config.toml
num_hidden_layers = 15
hidden_size = 192
num_attention_heads = 3
num_key_value_heads = 3
head_dim = 64
intermediate_size = 768
vocab_size = 8192
hidden_act = "squared_relu"
norm = "rmsnorm"
norm_place = "pre"
norm_eps = 1e-05
positions = "learned"
qk_norm = true
attn_scale = 0.196
bias = "none"
tie_word_embeddings = false
parallel_block = false
extras = ["capped logits"]
init = "normal"
init_std_qkv = 0.0498
init_std_o = 0.0
init_std_up = 0.0498
init_std_down = 0.0
optimizer = "muon_variant"
learning_rate = 0.00977
lr_mult_down = 1.5
beta1 = 0.95
lr_head = 0.00702
warmup_steps = 22
schedule = "wsd"
decay_fraction = 0.616
decay_shape = "pow"
final_lr_fraction = 0.1
batch_tokens = [32768, 65536, 98304]
max_seq_len = 768
doc_mask = true
train_tokens = 216000000
max_steps = 3391
dataset = "wikipedia_en"
Each number is 500 + 25 x the weight over its row's rms, rounded and kept within 0 to 999. Layers, rows and columns count from 0. Numbers have three digits each. The size before them is the row's rms in percent of the matrix's.

# layer 8 MLP up, 768x192, rms 0.152, rows 145-289, columns 0-95
117:441453485514520560484479527475471507471457527475453476480510501511487508524468515542529470462523488519505537521501471515476497530534467499504507509483514502498459517462480528513487466535525500510476471498484507468481507547493494533530474516514462500484523514568493510510526510477533511490
091:474489475515513496507499456509494529514506513465499489506493542471489511488487491503472508497521452486519505503470464515506438502458466512529538481471539499499480507554480508526473505537488545513466531560489494468485553475520484478501500486421474506577506480507480515479528563497469517505
096:464490517544512467527496567520511514505500508464499498499504508471534482487488509487450513508486494533513502432494518538525492534539531523512520490499534481531469478473531520497482522473492492482488465519489527516490496520436478520521499502515489488508470497471467527510530476519512508502
094:514506445477496531484542519503461524485503528501514520479508449477485505541519533461484500506527502495474507531498461542502501515491538480530472535455495507527492470487483502531498484513490513516515546485542491444515461510534499518509488549523492493484500509522461498508495447532506483545
106:500459495503552516451491494477461532502534517550471492498506508491501508485478517508458514504473493474498496565499457464507463546516504452547528479487541516487522511486487490481498489465526491518478504529503492483500504509504459525483443478517482512532504504489532467496519492486505481504
097:490549496459512486525498529522537498506531503464483480554525452519518516511478474480505517499469507517509482505493494511523522501531522521518508506506506494516539515457538489453498493529537469572501501493468509461498500503486506527482527491476504485516499496489520524499499495481505516500
110:520474458495506427476515506498487454486495453482456486493512494513512488493420444496496492501500498520505511462544475568512477485512507508494495517508528490503437478510469528526492509450504444462483437473517500493486511530497472503538502474506478526484501551503501508479499460519552458503
110:496497475472523546529494480519522557522479504466463529468494516484497450478501502560512522469469521548488546486555504526506506479482511461483520486497439538492513528444554515539482470462492494483510499525498492484489485538514499530541492467503492497499481496491517487507487490465508478486
100:546492462508507523551517496507497522501496511454477537473540507504462505483496497497524532485478509442486504547470489502511473572467504489490521495502524494488525519519492498507522465482478513505518535539523493462508526531444497530507509516502488449500528537519495500515540470491491542494
097:507549515554486490493459498519480531476498493488492495575507503474490488527438502496518499536504514466502488488471527500519516527541481516468491514539529510469497510478511499496491517521495502503465468469517499475496497556485473533461476544534512522453496486507524477506473512491519524495
091:449447507532514509487498509485478494499492503453503479487532500523496506470506459487520491514489514485511470502503496476475530523543528496491476484543530511501508509498510466455474508445516526491540527488538433495509513463482507509507531466479505501535515477491545514536470540469483505541
098:491489473513515515506496472479509511499503543448486506544525511538488427497533535489508477544461517475490496498530506500508481458472493491488462516477489503492507503455507487483499514514549516547445517490517480485478538481505512461525461460474518500491477458495476501420496532481472485504
096:488478500516512503544497482479447501533492517512503550537549493488467449501497553526518531479505500401485479484491489479512483493516471493480473506528518514512503496508483494461491506562496519492522502445519495505488506567495503479536491537529510497504536487525509541521531513465485523501
111:502491496481517503489507470509495497488506509453516532542494490507487523513500495504496525464556528501455509501513476491479466493480517455486487543539546451529513527511502517508512458498498506475506476467491504504500485510549522529541514496503518548516534493521498495493459493450502444498
093:471513531464500497527507516512512505508437458480524473476449491497496461485476512512470510490456532510512486507543518524477482488521502517491529521526459470458480507500512496451493503520512492496476491519521525467480541498505517466473464480509496521512490480476519516496503541463496552524
089:453498483505470514513501471535516498523499500475493514488497525493486495526505521529562502508450533520470501500509458539512540491529505510529497478472491521492465472506488503492511504527467536525508535432495483489533470465445491505476500479513509508520477523503481538488538489515515495510
094:471531557520522513495473545505515520500510479449504549495497497491508472461471492539464475528509474488461514469500422520509452514513494467482519535518537466433500500496516524498520507456480496503480477499490529472513514507492492536482471471502537518474510519488492494526503527497563515521
115:524537485512522531481517510493505510498509530495483534492499474535506495455544521531510497482480522490458488501561432483463522500481490471518512533479494466502471525511477490464480517501543487500528534477510531445513535517493498466483482502540531458523518520502486481521553505522566474509
018:524491445532501495527537466485489502454513500466498508494505503507508513501461451473507493494512506488520453482503576514496476485484530498520502530505494488504469486503469502483463511511452498497484499498506525427517464502465544500461540500464530550442500525491514462487514457526511530497
112:511520545526500505489510470448488477489547531490527460495561508532501542520497497503516532498515526493482465485523425504502470509489503504509456537532549484542563518520520558495517521500529519538500463537498512522512536528476505510511546511538490527560468523499492502484495486519466496488
094:499489449488523468491468488492462519494485519467520504516480534529467502526504461489504483510521483508559498509528497468502509482507494514486484510520486499484504503549503471480474544538526485515497520516537471450509538498489525491450484469479537516456514523523509532468469464513532499490
110:471459546509486511500509490541505492492457501512528447562463490499527499502491479485534462455504499505486530528469491488478515468473503513496487547460522467526500479510457484507474484471479541504472517540524490498509535520490522485518437492498455508459494528519524493546501531482461468499
109:509517511508514535530491496529507510534475511466492538464538501498496447473455490522497534505477473518467488506528501510486500522466526497522499505512503475472502505462482496536504484484506480483491494509532490481490521499539500509521448492496536567489504500500509471494483452529481482494
104:506494477539503519464513521521486508486505502490477536510516499500499486486475500520461533495499464481510496468469503455544517536501500474523526475538491480479514500485485539500553521479506511506516485503479474505522535577528459484501488482496545519494505501528565477508542468496535463494
088:452507447470472498484532524507449473486516486509511504503520483497527466539511497481469525570466476520563506499461527471520523496494505474509451537500494510476510487476531484495507482459499510517498522473510503502514514526476490478501490493479516486513480520523532513501540517514484559523
114:445480493526502468468520501513489470524477522496514486519524478490536497530466514502482499516538511496520504480496540479488499508515497479484507529483527558538515496464488484446548473440497549500538495481499535525546533526487478472484490517470476495449508498500523509532447490517501442546
079:530498515522487529527492526492484534452517479500502493507494507490546524499472483516529481502483551547466504489494466507466477511539474530519490488529488492484481514481419526469500518503477505465462453493493472530528493500455490562494468506471532513536513521534479521520527494526500515506
094:507513481504508468517502515511500468484484496477461518487510501498490497518513447484554488503507467514491496538527548510511519477528515495499518506552507495472525523489534546462493510562505514518452492496542493473442554482504476515508500509461463473469535468484475553497519453490471556488
107:516506512504489524472516535517470477470497490494512559499467485568474454487459506538483546493512515510507515504512517478482493446534486494517474521524500464533488469495511487515456505523519484545481490477536480465447521505495461509533449492429510512484506465517508481474493494511524499514
105:479536461525493503487515483510484509529531501541473538481515514521529551457479462476500514462541473512482462503495488465515519487474472474506538521473485534498507470553442461505478509523533500485485505489518515510481531500535515478488522469501517514491516497492525475545530492548508479483
109:531529499524467534504469498478514461509502467465464497547509471546494525456526462522548538520433504489497458462527485513486512480514517523490477545557533541483487529483523478482501527527486502516475508551477510480498507519487496511475494508510564485513508479532516520460511512488509516501
115:515532462512493499497469484507493532478521504488530506505515517496513506578462464486515503476498430514489508512460537506486487490502501506483538501470501513474588536493532475498545506480483489519473509513528468516512476478448525536490487490466509482477468463480523490529479496521477470509
017:476480476443488568525535506538484531500500494472460463477521478536502507488486488503509507507542456521476527503496486488477539510478532513514491534490492461518507517493526495507499466494498507498485475497519485475497504515495479501495487524464523561489513499495534553478541494481514479495
095:488494482521487519494525506478502523483539473496474497549536502549508459511489516493549487451470479509495467548449480520512489483474517497477502530519474502457496492494502518488531473529540471483499529485532484455551486507496485525518481534535473468478495465505487501470483479498506524504
094:532461501504520499485502562513472539486520491520469508521489504502535544507513450528480508509420472512503478511506516536504466526528538525517486525487493512553530515471510512486517492515506501510562482498528488564519531501455462511468516539529475492468506521549491518513530469497492524451
102:483514491526529481530471478481508472517497443467493487516540496500487554548469485502491512518477511503479503491525515490494558464490519451488518499525505486533484508497493529448513514494539528535486486462501493486504520465541499477505481481498470478449479524517479511473521482509474467483
091:520477489463521492469472488534503515474509516480491481482475518552517465516501496541496495496505507501478523505525535506501491512471525516476520501506511503484530522504509517488490506510504522506478508533514532463550510510504519480490502461502504507494550502495533489472451452461493525493
097:497488521496449505536505488494565510507472500504475492545450503527517495522518525494515518514519508518502502550552564512477518500468479485532513523474538495492504475483506523444494475519514564483483517500513494450511529491515519524527459523484503505505528516511546511516494493479520532467
098:524509525547514554494503494504508495530530511506529501490511501507518522495502502537522450521535495476531470504473507476497494512494521518505516501534516507505568502461491505469546512536517514485540547537473479508504508470456539494529468519508454497560469501530427525466497521493487517504
097:538492444478470493528498499531491483512521519522499490539548472513505459512447499549511486525486496492483477543528500475529512441508477505516521493497515487454482470508491526507522516507510480505476431484503526479505489487494497463508465484469507515489510516460477470483541473503507491498
106:513492527475450521528467474511430482490534487534509527516533466480504534467484527542504483510528481446518503506499492526517514483410522488484485532504506525448502518517519529485520511545513504426467480506510474523502488510454531523494464492507513534497514464487499506503475498468478507487
109:505484521455490510494506459510476467519552526509486527506462516500517503507514467522542521499497501531475458540500493504517435474569505510477488519514556490484495513574454472518509465509506510564493526524497491491476475499487493555492479499508487495499516539510546487487507540494547509492
096:489510541526471534507504517532489522527474507498505469506491476514479514486440480497537460437462509546536490521499503521464501502495539535506493502520507508533510533453494512463487509517488492464518455525483453464531504521516514493519458432526500464512541503484456547469503510519491469491
104:488521482500499502484501511495517505452543487510487505491506529521508494503498516504552458470505526531484519537516518527443518488488485476489500489528562476475464463462477498519513473484451476533479478555505515526521507519502491544500482545490485492520489506525480521485488485446475483553
100:488467494509451524512505483487505472499496474509458493515515484501534518466513503514514530470508501461473513494487494492513483523448493525497507521517493503524532502505489526525459498511531490484488549466485485510550484476476504492498524490485487483478497505498521481482508523515431519464
101:521459513513505478550523504525508522508487501489500485486496499487491454505514499503545460501498503487488514420492511478497513553490546518499519503533498493549487488491472463497501466475463476487541504505527496462504537531526533508510463497489509482519491453475498522521533520492563504543
093:513486472506523489486496543487505510470522464520511521504482490483477502499486485445485458472526505483465543493542547466501533514519473494512535492541518465512447488495519528486459482521486486489491468534514502525539496512504474457542473476513481529486512501533453500480504503505506500503
102:517542485493480481538520501514522482509490504457474493454492474522493510517474450510499515488504490492514471497541548504500461523542528482464431527489502482520494545496543561487517500510575540521494461517499501474512500507469487463500520488490507485497517509505488485510500513513513496532
104:513467486481514506523503484586483505493491480519560531548463496494542527536461472524507475517491499485504496506541515506515487511479508467471453521517497533505504512557447479499522526489505510494503460464530521491516543506458499464509440543494526501468438505505473487492525512501485500509
097:515494503467505505490524529500486486507487497490461499482502504494511525483534532488512564452478541529484522518478458473493544499475537502512502545516485487511475450493465535487501496500541514516538500513487490493488497513532498506471524495511511514505463518490513430523507545567542508509
095:493472530496525512511468473486466498525467497443522508478521517511521537510535478525441480475500538478477549493522498530548488554460507489510520445504498498496445515491493491447495481516476531501538462481510500486518474519479472495488536456517460489484494522509501519579524495462508505529
107:484503515473513518548501489499478500529524487487490497495514473487478460470516453515515541484490525465487483492514531491482484476460526511442506485501551476498518482536475489565521502491525423520548499511517501514525530493488497463475526535497472441514515488494492484450504486510467492504
110:478494496536528516483509459497492549491536482487470519506511494526489505498558499528490527555505536462545496497483484521515442507509487503508490531486513516491510521495461504524497486482560508500536496498509501514505530526498542517489461518521489490547510527491482490476488482500518519541
107:503492486468522508497505513529516505488562468522492531523473506512560529525488516486549478514493464459498500541509505487496491522501507455487507456508503487490532479473518505513477517520463494561506500481531483493482464516457515506476464483476476541467512474494522512490535441438505543517
103:488508459513443463481490508529488486522498550452486528507509519532447522527475523479514474480453504467476444504510499520526554485499529465463537510474500520470508499510468477503553478506458526536500479482537468468522486506496499477518519493519495504521502511516513547521554472538492502516
095:492501522507508504543471516500508530485515523476459487534476495547558506506523540518475510457512484491539571506499526517518514496501469522495479512492476497534474538531504543447458517544502495502434515500499529494508519510488500486526499502505503470464508526514480531488491463524470494497
107:483537479472448501480466542533479456559501506468531489484546507532513501472490520522547475506487495481489518503522487490523495510485476482478494501505518497502499528508462474477472491484486512481504509500559452498460495491495532522480550503489517494503521509519490448487471501490531468504
105:496468529445501475477529502502501530506496444507466550510485478516485487526473485469507494516499499476508529542508487456495471525488465435487494545471496508503527483493507552499408476500529522489491489439580466511467471520515519514490493513481525467470497495562516493510487489494531504541
089:514469522516503422512472512506513511485487487505485504554504566448530534536466478522481535538504520519456478502495454529515521508529500509488519504552535534514490471529468514517471498482475499550506473466517494501553506544470489543504513530529531509473502517541474532520496451496491509559
054:502485446498469448487513479501495501484545510509479514491471498475499522490517517490535519532547514462473424510513488514536473503491520491468522466485467491519522503510516480476544510506500485483517487533529475539516496459505524464560489555510513517530540531504465485491522545521496482486
100:491462504501516473462474491491524511515492511502477548477517471501518490504491511503513503510499538486493466528536472473519464483499528505540491514500512532489534509480475547507477553462492459494450470502521519479470523485453509522498499515526504503533458480536507510517501523471506506539
096:533506501491487501539487524498528523503473497473505491465439477539526469515483483549499516510484483513487483523462483503490490453520489504514478516505520539507510495494560539507524507512517537548459505532484505469500514504418502509516481513487550479478499480527510473520501472519510483515
094:502512507459466527500550451509492508502495490544503501520493527491497467504490498487557469483476498504479519507552503534491505483518523460549485508470509475493512457535511511528497511506505446507486458490502504483464537467506505488524520477497497488462486478493516477485511512465484521533
089:511503498497530526496432531505503531449490496510505477517499494480551499504472507529466431495515507495472503508499519519473514538476504488499518487471556482503468473487466478492521467522465527510478496503523496495510501516506450508518529471507505515488532493518447502485509489547504551531
108:505485525520498514482512486468470553507504476517530488548473479512497508519493483518490481473500467551503504515493478494467507511465450504466485509476579487503508519518514466531500507518536530503512491498487486486540467529483504464513521487563504499461525513439476514505539514513489473484
097:478500506506491478508525494476467511505493500490503494498457516455495526501505495505497484504490493534513485496500478506507478510504479524504521580520507537526482481508496492447438466485508464486487483488531487523517511521453491495486516536489466498463532480511543527552543499527532499485
102:513511499496509456504517496537491484505519498480503517468482463502524481520502453525498487490509518497449485515531534454499489510491476502479517493499505477509465566471535492488524510520520509483462513518527528473506479508492467525511463470444502486498516513539504497476538495529468507522
087:478516453455514543522505438522480505488446482504490514493472512464536557471505498470496493506472510514494507500512509501514470536490505492503515489437482483495542500477467509508527507521505497430516477505526460488510487547494525482459493487508484514507470452509490497519500514476509493496
092:494502528535494510562504475513510479514539503498551501532493493550487462497489490468487527491499470501505495516491500520458503527478484544468521471526494489511485523508509519503482482490511485530524511493550482512532489516500477529432509510519471494483475514501464501483464492445454486508
084:541551491488506477498447513528513514476557527442438520452456464486495506458515484501517504487502506508524484518519511496522499504513528503517513500510525506534529519527518526497479476503492495514502482473533482468509468476463504544460496498503495491479464488512507511546532522513488529484
093:471464496515527525503500495504518546526501476492526458474524493503493507518518484474465526468512508482505516513547473493483508453523525493504501482486464494526490490485497511467507471504509474498448530502517477473546532528506551491500533519525476496528484508456539548493451462543504502520
097:531523504483520498498503474525501486561491496489512483474516548498509539483479470503464472546520451503531488474491525525503498523504487519515502455510520505444503494455508500536513492506489514481487513501495491473535499509442533569495522502469491507527481496532540492531455507477464519505
096:525499485513488483535541506539531462468509519484489483486479482498511508525519487530556504531506489495517461523480455504507530529521538519475459516536545489511499529499524558467501475539526496523489464509509502478499514433471540519510461503501471488524508515532472504513521470527520475459
098:447491533476501482519476448535515513515495495546517502508516529515495508529485503505558426480492520534478518480501486532480498484517499499507483527487481500497481554474504482482507501465496486459467504498498528490514501489476534476492511488496511507449546489470476522490522490497512524504
093:496503438498520541502454507521479466505483475506481512478534518509535559500475521495492466525487492492506500469528513485524536510456460504478548508534487495502507470465495495455490491513475505483494506482508490491483521519512480485543457478443463538503468462484474480475502474504497480543
094:497509453534499542471560521519506512470527521520521482498507517489532476458518519525484520518500509488517506519439460508506466528497507541505490521508497538474514473526515509488505497545487508535483523525522536471512496461482489457501523505515469552501503522491482484456519528508493537486
110:520512509518504491501510473477487475495514515507460496482498473556483502507482460537527546498507511528470464498518469516489515495480523504517487529498476500477500524496499447511506506543570491559514491491491503484505517553491467530517427485492549503491494516515479454496510513507481495494
111:522518469446457490527517456517486505505481545460520522495551520494511490488510528535525492497489518505483514467505491504503505517477471506510495565501468496490485494485501487497491476535517544475509465482483439496513528541497505499489559507485523526472512471469495484487439509541503506502
100:498438476458507499486482480493498449466497534468521501514498528488490522487500512469490462510496494468462508524458533496453488484475492492501534504524477502514487523552483538485512500484502524452503561495521511533453502503470513501489540515509478489512517507553506506503530539507493487533
121:469489517524518496525472463473496476509464547513514494554534495521501492511478513494466522507508482468481528484529518430487472518500483488482486495481494472509494497507516561492519474467539517470519447461503502515486506539471487499505498471485525503513528575496487503502547504524440493505
107:519460506520503490466489537486512479486476497481460517480501534481530531504467493498474499456531487493465496496504508464488508548492536488485535484505526525509496492451514550483479497519449519515479512491466515537435501525483529496547467511500492513475492503504483490475534539512523542517
121:516457532519483549478456501497490528502496497480516510526490503485520487528507488503504490499503484507523480478532498455561520490489519505514511516529498483495554513485475511503441546491548527484481492472535518488474479503476492476501502512492465498525486538533500495506514462476488449517
106:510532516517481474555484531511490519467448495489482501500494530518502461563506492522492488494503528520560552495519458497517497519429509473483467490541498528486556492477540526455517516494449539501478471543502481430560529508475525509494482455508477494510460484470509500557525491488500451515
110:529532506489575443499505503531442519514515456531514498466467521484494516543465501570554511514490508500493506532494483522473495502516530468522453481568533510551485495541485500474493497490480464466489504483538479503517534482471493544497515491487475475477496514531478505531492516543455513483
103:503518440519501504556514491482469519483498508521526473493443507538497521483491487483475488524520489466516467534512500468518511501516470470497471489481495489521488523504505524446491526511512513528480515496563484519523502510495521484461486515463495482471537532500506471530493471489532510573
110:459473510541516472542526509540509473520489518523504506512503527495475537496517494562510543478516503505480510505581509496503503471455462520493500507470489486553528502542541467479513509457491469492498497484489482458488538466484527479477540510524499494479525509497446519538589473532517534490
098:527480470524474491527518505501518475520533487453496492460447502491511464504477522477458494510523494508524486485493468486508515480519555471470553515515504478520500476502533492517444467506511510488482505516511503459524457485478506471500498456479468488524433533511498521513483485507520492521
097:498491465512504505469479496521490491499491466514499509533502492460501493518471494494546512465469524534522503540493506507472492494468489538526520460494512519506499485533447507511535473491474477534504473490510516553510560508499501470490439522478458482516507511514523514502537498552498495509
085:481485474445493532490495504502481530493491485493463535493492485472533483486461468489479490485447500530454476520513472474497519516465496511492484520486542467479454482540464505564502500556444465495494508542518495479511477475537485558497539534487528483518500498520498507480488485503487495537
107:495484508485531505537492490507490495495455475494501500460491504497547510505495482507498474500554513512502521501520506542492512504464483485484482512514493488487540543487521522476452559531489479486492474512500538492515517537507508476491495445501501519455469510505474503438452488505489491461
113:520507502490495511524497541501462468504508542482481532504510513494491472499534465485535496531516514493518509470484496494494461509460565477543477505519530529473507494515541490515477460515525509546499490533502446494519523470517490470484469523452473484512502522513515468490497508465495473531
104:518444499486487505481496498520508500462481451480487515518501492521489478507499483481523502478495482459483504530507519469540478508488489456509511503520484466491497488467464533480505523543478481499482422498470477483535496512466518459490532509482523490520509431537525459474516511512502507512
095:488512524511515507509506495530526516492480502457481499520494484545475506470468526465495530491479520468472485502483491507474514583459519493474544518453491530457480537499490503464493486506484573495500457487516490511536509525485483463488539488555488492478502497478458498491512480520502525495
093:491488509507484490513500506487496511446573470494474507506460482509486473518481501518488536501435528485510491507489485532486473494500492496491504516522511511508492552512497528467491546504465507489471475493495511448543507483446492526491450481492497518490534483534484559553543491554464547522
096:494498492489489506494524524495462527498498538471489558484484500525523458491524483510547529477447515520478529520445530486500534505501493491539503494511479492522510483486512481545548496529448497502516502515464517484508483501503498480450548560509456504480483469533542538501533502526443502515
105:492507493522487494474530524502508477532498464490531495492492529512539493468424477516495521498491469492458489502443507486498478506455528532505499535501524520544500504505525504501486481460501460488522482483493451514564539499474495503460518503477515471479499554532489500498501479508486494514
099:478478531466495526503521452507508493533505505499482488491472463503477469461546497477514517475510509530486534505545473472509484478497531451469489478484522503473485509500448519515490506481526524481514496507489522499470566529486508514487484513464488475500505513438522540476554489511496496484
111:507491508488502472485525477499508506528486512528471534491499512498473536471535516495527487491493507516488541459492487474488511485453444498519486516475492506520525512483506516495475534525509507489469478540488496478471528523505489462460512532488501548558485508465467481501502576500514455468
103:469513513527472529499501488516500551492493489465467492501503519519498529467497496517493462509496464485507479493492507520539528538480491479480523509477557501460536508461513511462517481502475504486474449521502461521514507498498492487520488509473505509459505510525538508494511520484428571487
097:440492495524473494494508461500454506543483492462537530468507501501464472490496513510485470521520526502484528511510513454519535509488492479496544501516505484531496496501483481462505518502507496508489478474502499413506499531522531538527495490464562487480476533503502508520499495489516433520
096:453521481512500506569526532470463523500515505505514479503539521486491495499484457533487511471508515521471544520526511445533498513484524471537501447514503489478472528494476501486496517497499533513525495493487467488482497479505541483513521479485461443494543514493465515546556507511519555501
117:517500467488544472490527526505497473489485488471516500510509453464482495523522477497479499491500483543498509524517520524485466525487510517478523524464501536519544523484526482505538483458448461549438502475485505466482498512472517465508469509471470491461480531504516526491516477522541504510
097:515504522519520505537492464507515508494481489466523488487497524471528546496486474513503493494478477506493508495512487468475485467488487498449546497507466511498468463477469519506488548471482508493553516500489487440478528478515514466497490479505525488505498543541502514519533474516475490499
100:471496515496483454493517526493492523533542476502526541540489462486496483516500486486484519495530507502543507513520487510460517508499497512517516488517473481479540516504498508478482514530577482477489480502478492499479499547541488514538497443520493478482492442493479487474466494484468490479
110:489490485528543483517541503498507542499491501477530493436531495502544476470488533552516486505466474517464496528529454496464542472475470489464496493528517495497473521455504500446501536464488504503523496512461498444529500496522487493499493465472489478502490517483474505487510472549493531513
107:473509447509499452521488505512493479519452476449498482486523502508494497475534476501541539558474471493488463488452498506481466477521506504488511522485508517468484496501528491493491443483507577557502514528503481461502531478523452543502494549498454516552493509491541520504477546458488523488
093:495509471441497486506501513496510522504554527470490511461422459515524513555483477509521494490503499498509483513501509531510466499469509492474483544559473457482499519524518541552485481515518487516523522528486510443499511518501483498488489470477526511515496521514536477521495487471525500466
090:502485491487506496478553529469521498473504550489505511468448512506495473513502492464509504490546481483478527555529544501506492515438507441550490519513515527496506478478506489484523492493464468509506510510518537494486520487519515495468562507497484526491526447540510510504530530479460545536
105:511498497527494484501585497577524517508458500518473514480489501470449481500512491479528514453531495510477471478477487507523499511483537489469477486536504458493503491493572464483512546503507506458486523501482466482498515491510531453506527516487475517513528477519532483495527495495497522500
103:539436488503530498481468505516508559494483499516473489483511515462533512476483492505481478478501499504513528492487506524501504503500556485495520505484499539488522505535511528537440494498489495510460526474544476495469470549505478491491451471499518452495480512519484501461495470476565462525
104:477478543514482475471479520500509492511498501464490503498507516538540486508525529506515526470495498475510551448525496471471566518524536470489509492481547511485495542477527513486532493503510511479531489486480471507475474521469513542468492440485484527474521477511505501499474471496514469470
101:499522539509486501518513490529537486517526489498526495510483472521483529470491498476515503474473489468473453519475525521495423466528509520522478502512499499510512534495513513474533480496531475525485520474482489474501504478473519484526544533519503551503496572524501469471526465506521511491
104:468482525442470544498525510497493483543529509453498550472476471509518484495497522548553509497466487504464516484576492545491508522490510530488501443504531516505460461480503505466496526489470500505476513509490466495505477469549505558524474485524484511531511509543484492480498470508500514506
092:489487467550481489500499483516493469472485540508517462504507486500484492520508519498531517475454492492506518503458546513520512517518504504493503484517517501516549502516522471533494522487484520501507508481491523493488553515445479523533506493489485503508508504517502518507464520569482525519
082:540526510495494480509503516492474546506495496491489519511475530530458515532486556489546484515483448496525480502543512514485522506514494471509504490520508534465554513532538480488537487490493518535489514478506471524530541529484527534498518514546494499518530514501519501522498525500480509533
120:524512499492518497480465505506479545501475534505535469509498520520553493501488528506533510489483518507487507497471520509489475475489506478487507544504535513463488546482488480486520531497489479502469491514509506491550487502493488536499522472455511503481520530483486534486503555553541512442
115:497520490511489495487547487486529503537515531493478504504529473541496529510522533524516494458465530504546514513484491508485487491581502463564484514527527485502523501514492502519469475495526506524489518516497499484516508523538528499538543495504488454476491548496488519478538512528535521469
100:524493442505486520474515504461484513513546538463522568494480480486491499518498481521474508499483508505489475522529514468472508534447473523474529512497473500513483457542487516512500482510523511569502529518490493495505484556462502502507502474492484531496522502525504515485535464484508489489
109:488516452493470548552460464516484506508498517472496514514478502490492517502484485496481497535479520470489507492574519448497523498530503521544538463473502465484494515474476499517510531501496486484526510492523458445535464493496503477487464515473452482507496467491534508493477478502490536470
094:440479518503514546511501516482494491481513512472462509473480541494498477506496510509478492458512498520457528517486498483468516503534526500487446502493508477533465534503492531500493499490485493511508507486456547497527493541485534511536502539505528512540543544519468502524543535486547492529
085:508464522499503536504539468522497489496560499487505483482475501471495487504497446529537491434495515504492530491492474488482516488514499507551530494496477499561554500514486530530503484450502487489492534493508520482514536534484488509474515495534497546536542496516464517558490534493475525521
102:523495544536507515510518458518524465494464486504480498522496514486523507554475452505490479494464503508502499475533522503502533514506546463504513503505463504486530517490526498482476522484505501471450502491509415498465532528469504534496480507501470482543492483511504492463490517473495520506
114:482487483482505482516489537527515488469483492465550462465513512470525505529499518497506498481491517504504475568485505526475460491479498508522526509465513520463529503503546506501454500566493499541459508527535503497462481482518472468505465493491474543558457528502492536483508497466536502487
107:507522516458508506499525485494484543483475544488517507514502496543504422518473552488480483533493472500484528526486500474513503494519527438529457551518478503486501551495482501484515491506537525497517492501505502512496512539491505503512532504490481473461545463520515488511521496479509510542
098:498479498498502457515489503496514501524566537498477498481461511489496499516516509517490496508500547508474497568473489510472457531511533539484520514515540510547531539492451514519482563494495505514465480518517513514482506554461507497512498508499501500523507548486536535474456505491508474509
107:534497492557534529505451516541483509520544504502477539476475520488533499542473497519515505521508515481500467507464485491510481490488472540503528507539507522526507492498494537462489495505523503515510502516471493477518496491459517513516498542453513487512500524514468472483499511525550538476
096:533526472514492482504520510478499498497527520462532488499476513528492498522520500487489535462505493541474475532515434495496506474539527512507481513485523468507522461493485501523488485487501507506523510535498525479525476494469534524483486530551433474514514525490518532480533493531473479481
100:515510477469444486514500514514475468538516526490531494503491472512493551500524505458504504489512466501481518541504548519504473510502514519501543519513469486505509504550526503508541482478544479538486476484512493502451526500506477462472480464508516526463539553458527487545521527486506545541
090:506511508527498514530475477479558552473511512499504540501512465554501489482497495467540519506490517574499447489495486510507527485504497510470481547491503552524504509482499516490500450470545507508473535476480492478478506482530508513520479512493515520508500502526508518516484535530457539499
069:454506525508485478497488481502493472519539459479487535433482468527557499509475532501516511460525449545499509547489456506490511496524471431457458494458484562484497489520486527508469492492486532491518496539511512505502478517503499490508493546472472505492486499482479532474523468477502536535
096:490481477502456465490493499510487508497489518498487497457474484513463433540495533492532542490496488536513489486458454531536526499501495480519537501495472476515494469482507500484528543486513511466490484436515526484449515525525512496552511475499523531481521497517537469508543493542464542492
103:514484514499495484510566513480475487476513545495497519513488521523517495517501498482501497468502519498519543518520485555494541486517509521510525512507514509524556487543536531477500477470497464477506498465502525492480492494509485493502574470530508484492527514490496490519537474541494539493
094:506472495519508475488489517483513483494541527493462513499516499487532497522488503522530522527523460545502502493481500490484518570480533460500532486493510474523499513477472530461527552481483481487540498503523483500512508502479563502442443492493515507515515522535501497545559490477518509504
092:437525467490488523475535500506475512519509497497486489496526457481533486500509529482528515514499556490505507506524498484478486485509495508516510501491503487475513530493489488492459506471468492530458526504514493482498510500501466508524488526514477489523525498494478531522529472503510490528
108:487493485491483551486531485490504527476524488462505505548514529466500527501500484507543511490507475512499466474482485460517460451509509459456582576498483514479510504471479478494475474502505529504473521515512468467498479506519536517478451535516519525539581513506536472504513516505484495508
099:492501502459459578506496492501466596509483489479508475500472508497487505504502480480504517520530457493507497552489507491530551482493507464502479502515508443520441493516508509491532508494457517480459452546519461463495450504512489526543477506524491507472491503534471561519481483523489507493
095:479474453499517510525492552514495478485514529494496535490508538514517463478530497469521511492541507529493531470535505483491497548576505494533452465512545504468494543492501511495492470513466508478508491510487484559508539494488491515512499506471533530506476496494457493486505499499487512475
087:484555454520506474582548470506468530522505497441517542474508533511453513476468473540508504496443522518526477517526534477507516534498514479508504515529505481487478523486501491485471481537531501501502504493469502494471531488498538453544470522496509498550485523484501533525505461482492559489
087:487475504512478536512473493475488498508513516513521503489505505530520498553521485496462518476464473487443517525489513457516454510455489504494471494539536521478486497510487465506504532477543507519508508481508494453467500547476546489457478530519507540512528520450514488513481480481512507529
091:521558495491531541489462491495455505503525514469491489509522517513531505525476530525521539520460508498522492507549483497492521502488505421498456434518530489485516499504483507516469529520512522506491474530500497543464485587475495492477497506497482490503517506506532521509502542496468524524
095:537453505505521508494522512460515525504478515466501521501477536520515536488493500509434511494475495541494492510490507476467494553490490472543526532497543539531506527480527497494499489528531494456497505578534505529541512496488471510484508502501512535485484475513461489525524515524516528520
099:523473458444462466546495503516530473481493532521479516492504501532503506535516478494517482486469525519551500540519489502503495476511518503470505520499479518471515499514475558484478471494498492501473457515501526453494561502498518516529491494517488498514514493508501499497494504508452482505
089:486506487507470545512496537489479539490492493432505529478470528488526534516436475470480549471485510499494522539492488500513539516550492520463510484525530497524497468494488516473522487461488502541498477559520469500532502436483505513537523507474486491491535488509471526520497552502490528489
103:553525473523490491457549514496466516493530511489487491463497514503506473506498458517561534490497470476472513468527462461506510487499553541557457527495547477509502561474552523518540514504482506522432535486511512507501486493483534530510517473540490458518498510502488480488540480508502504496
101:516524510439469509524514491483511473495458457508395517477447511528523487480477510502528505560511473528497512510500466534502525534471479471475528475514487485512515477488512518528533500517475516563486509503484489492491504516444508491479528494531513477457552529485540449471523506485506489507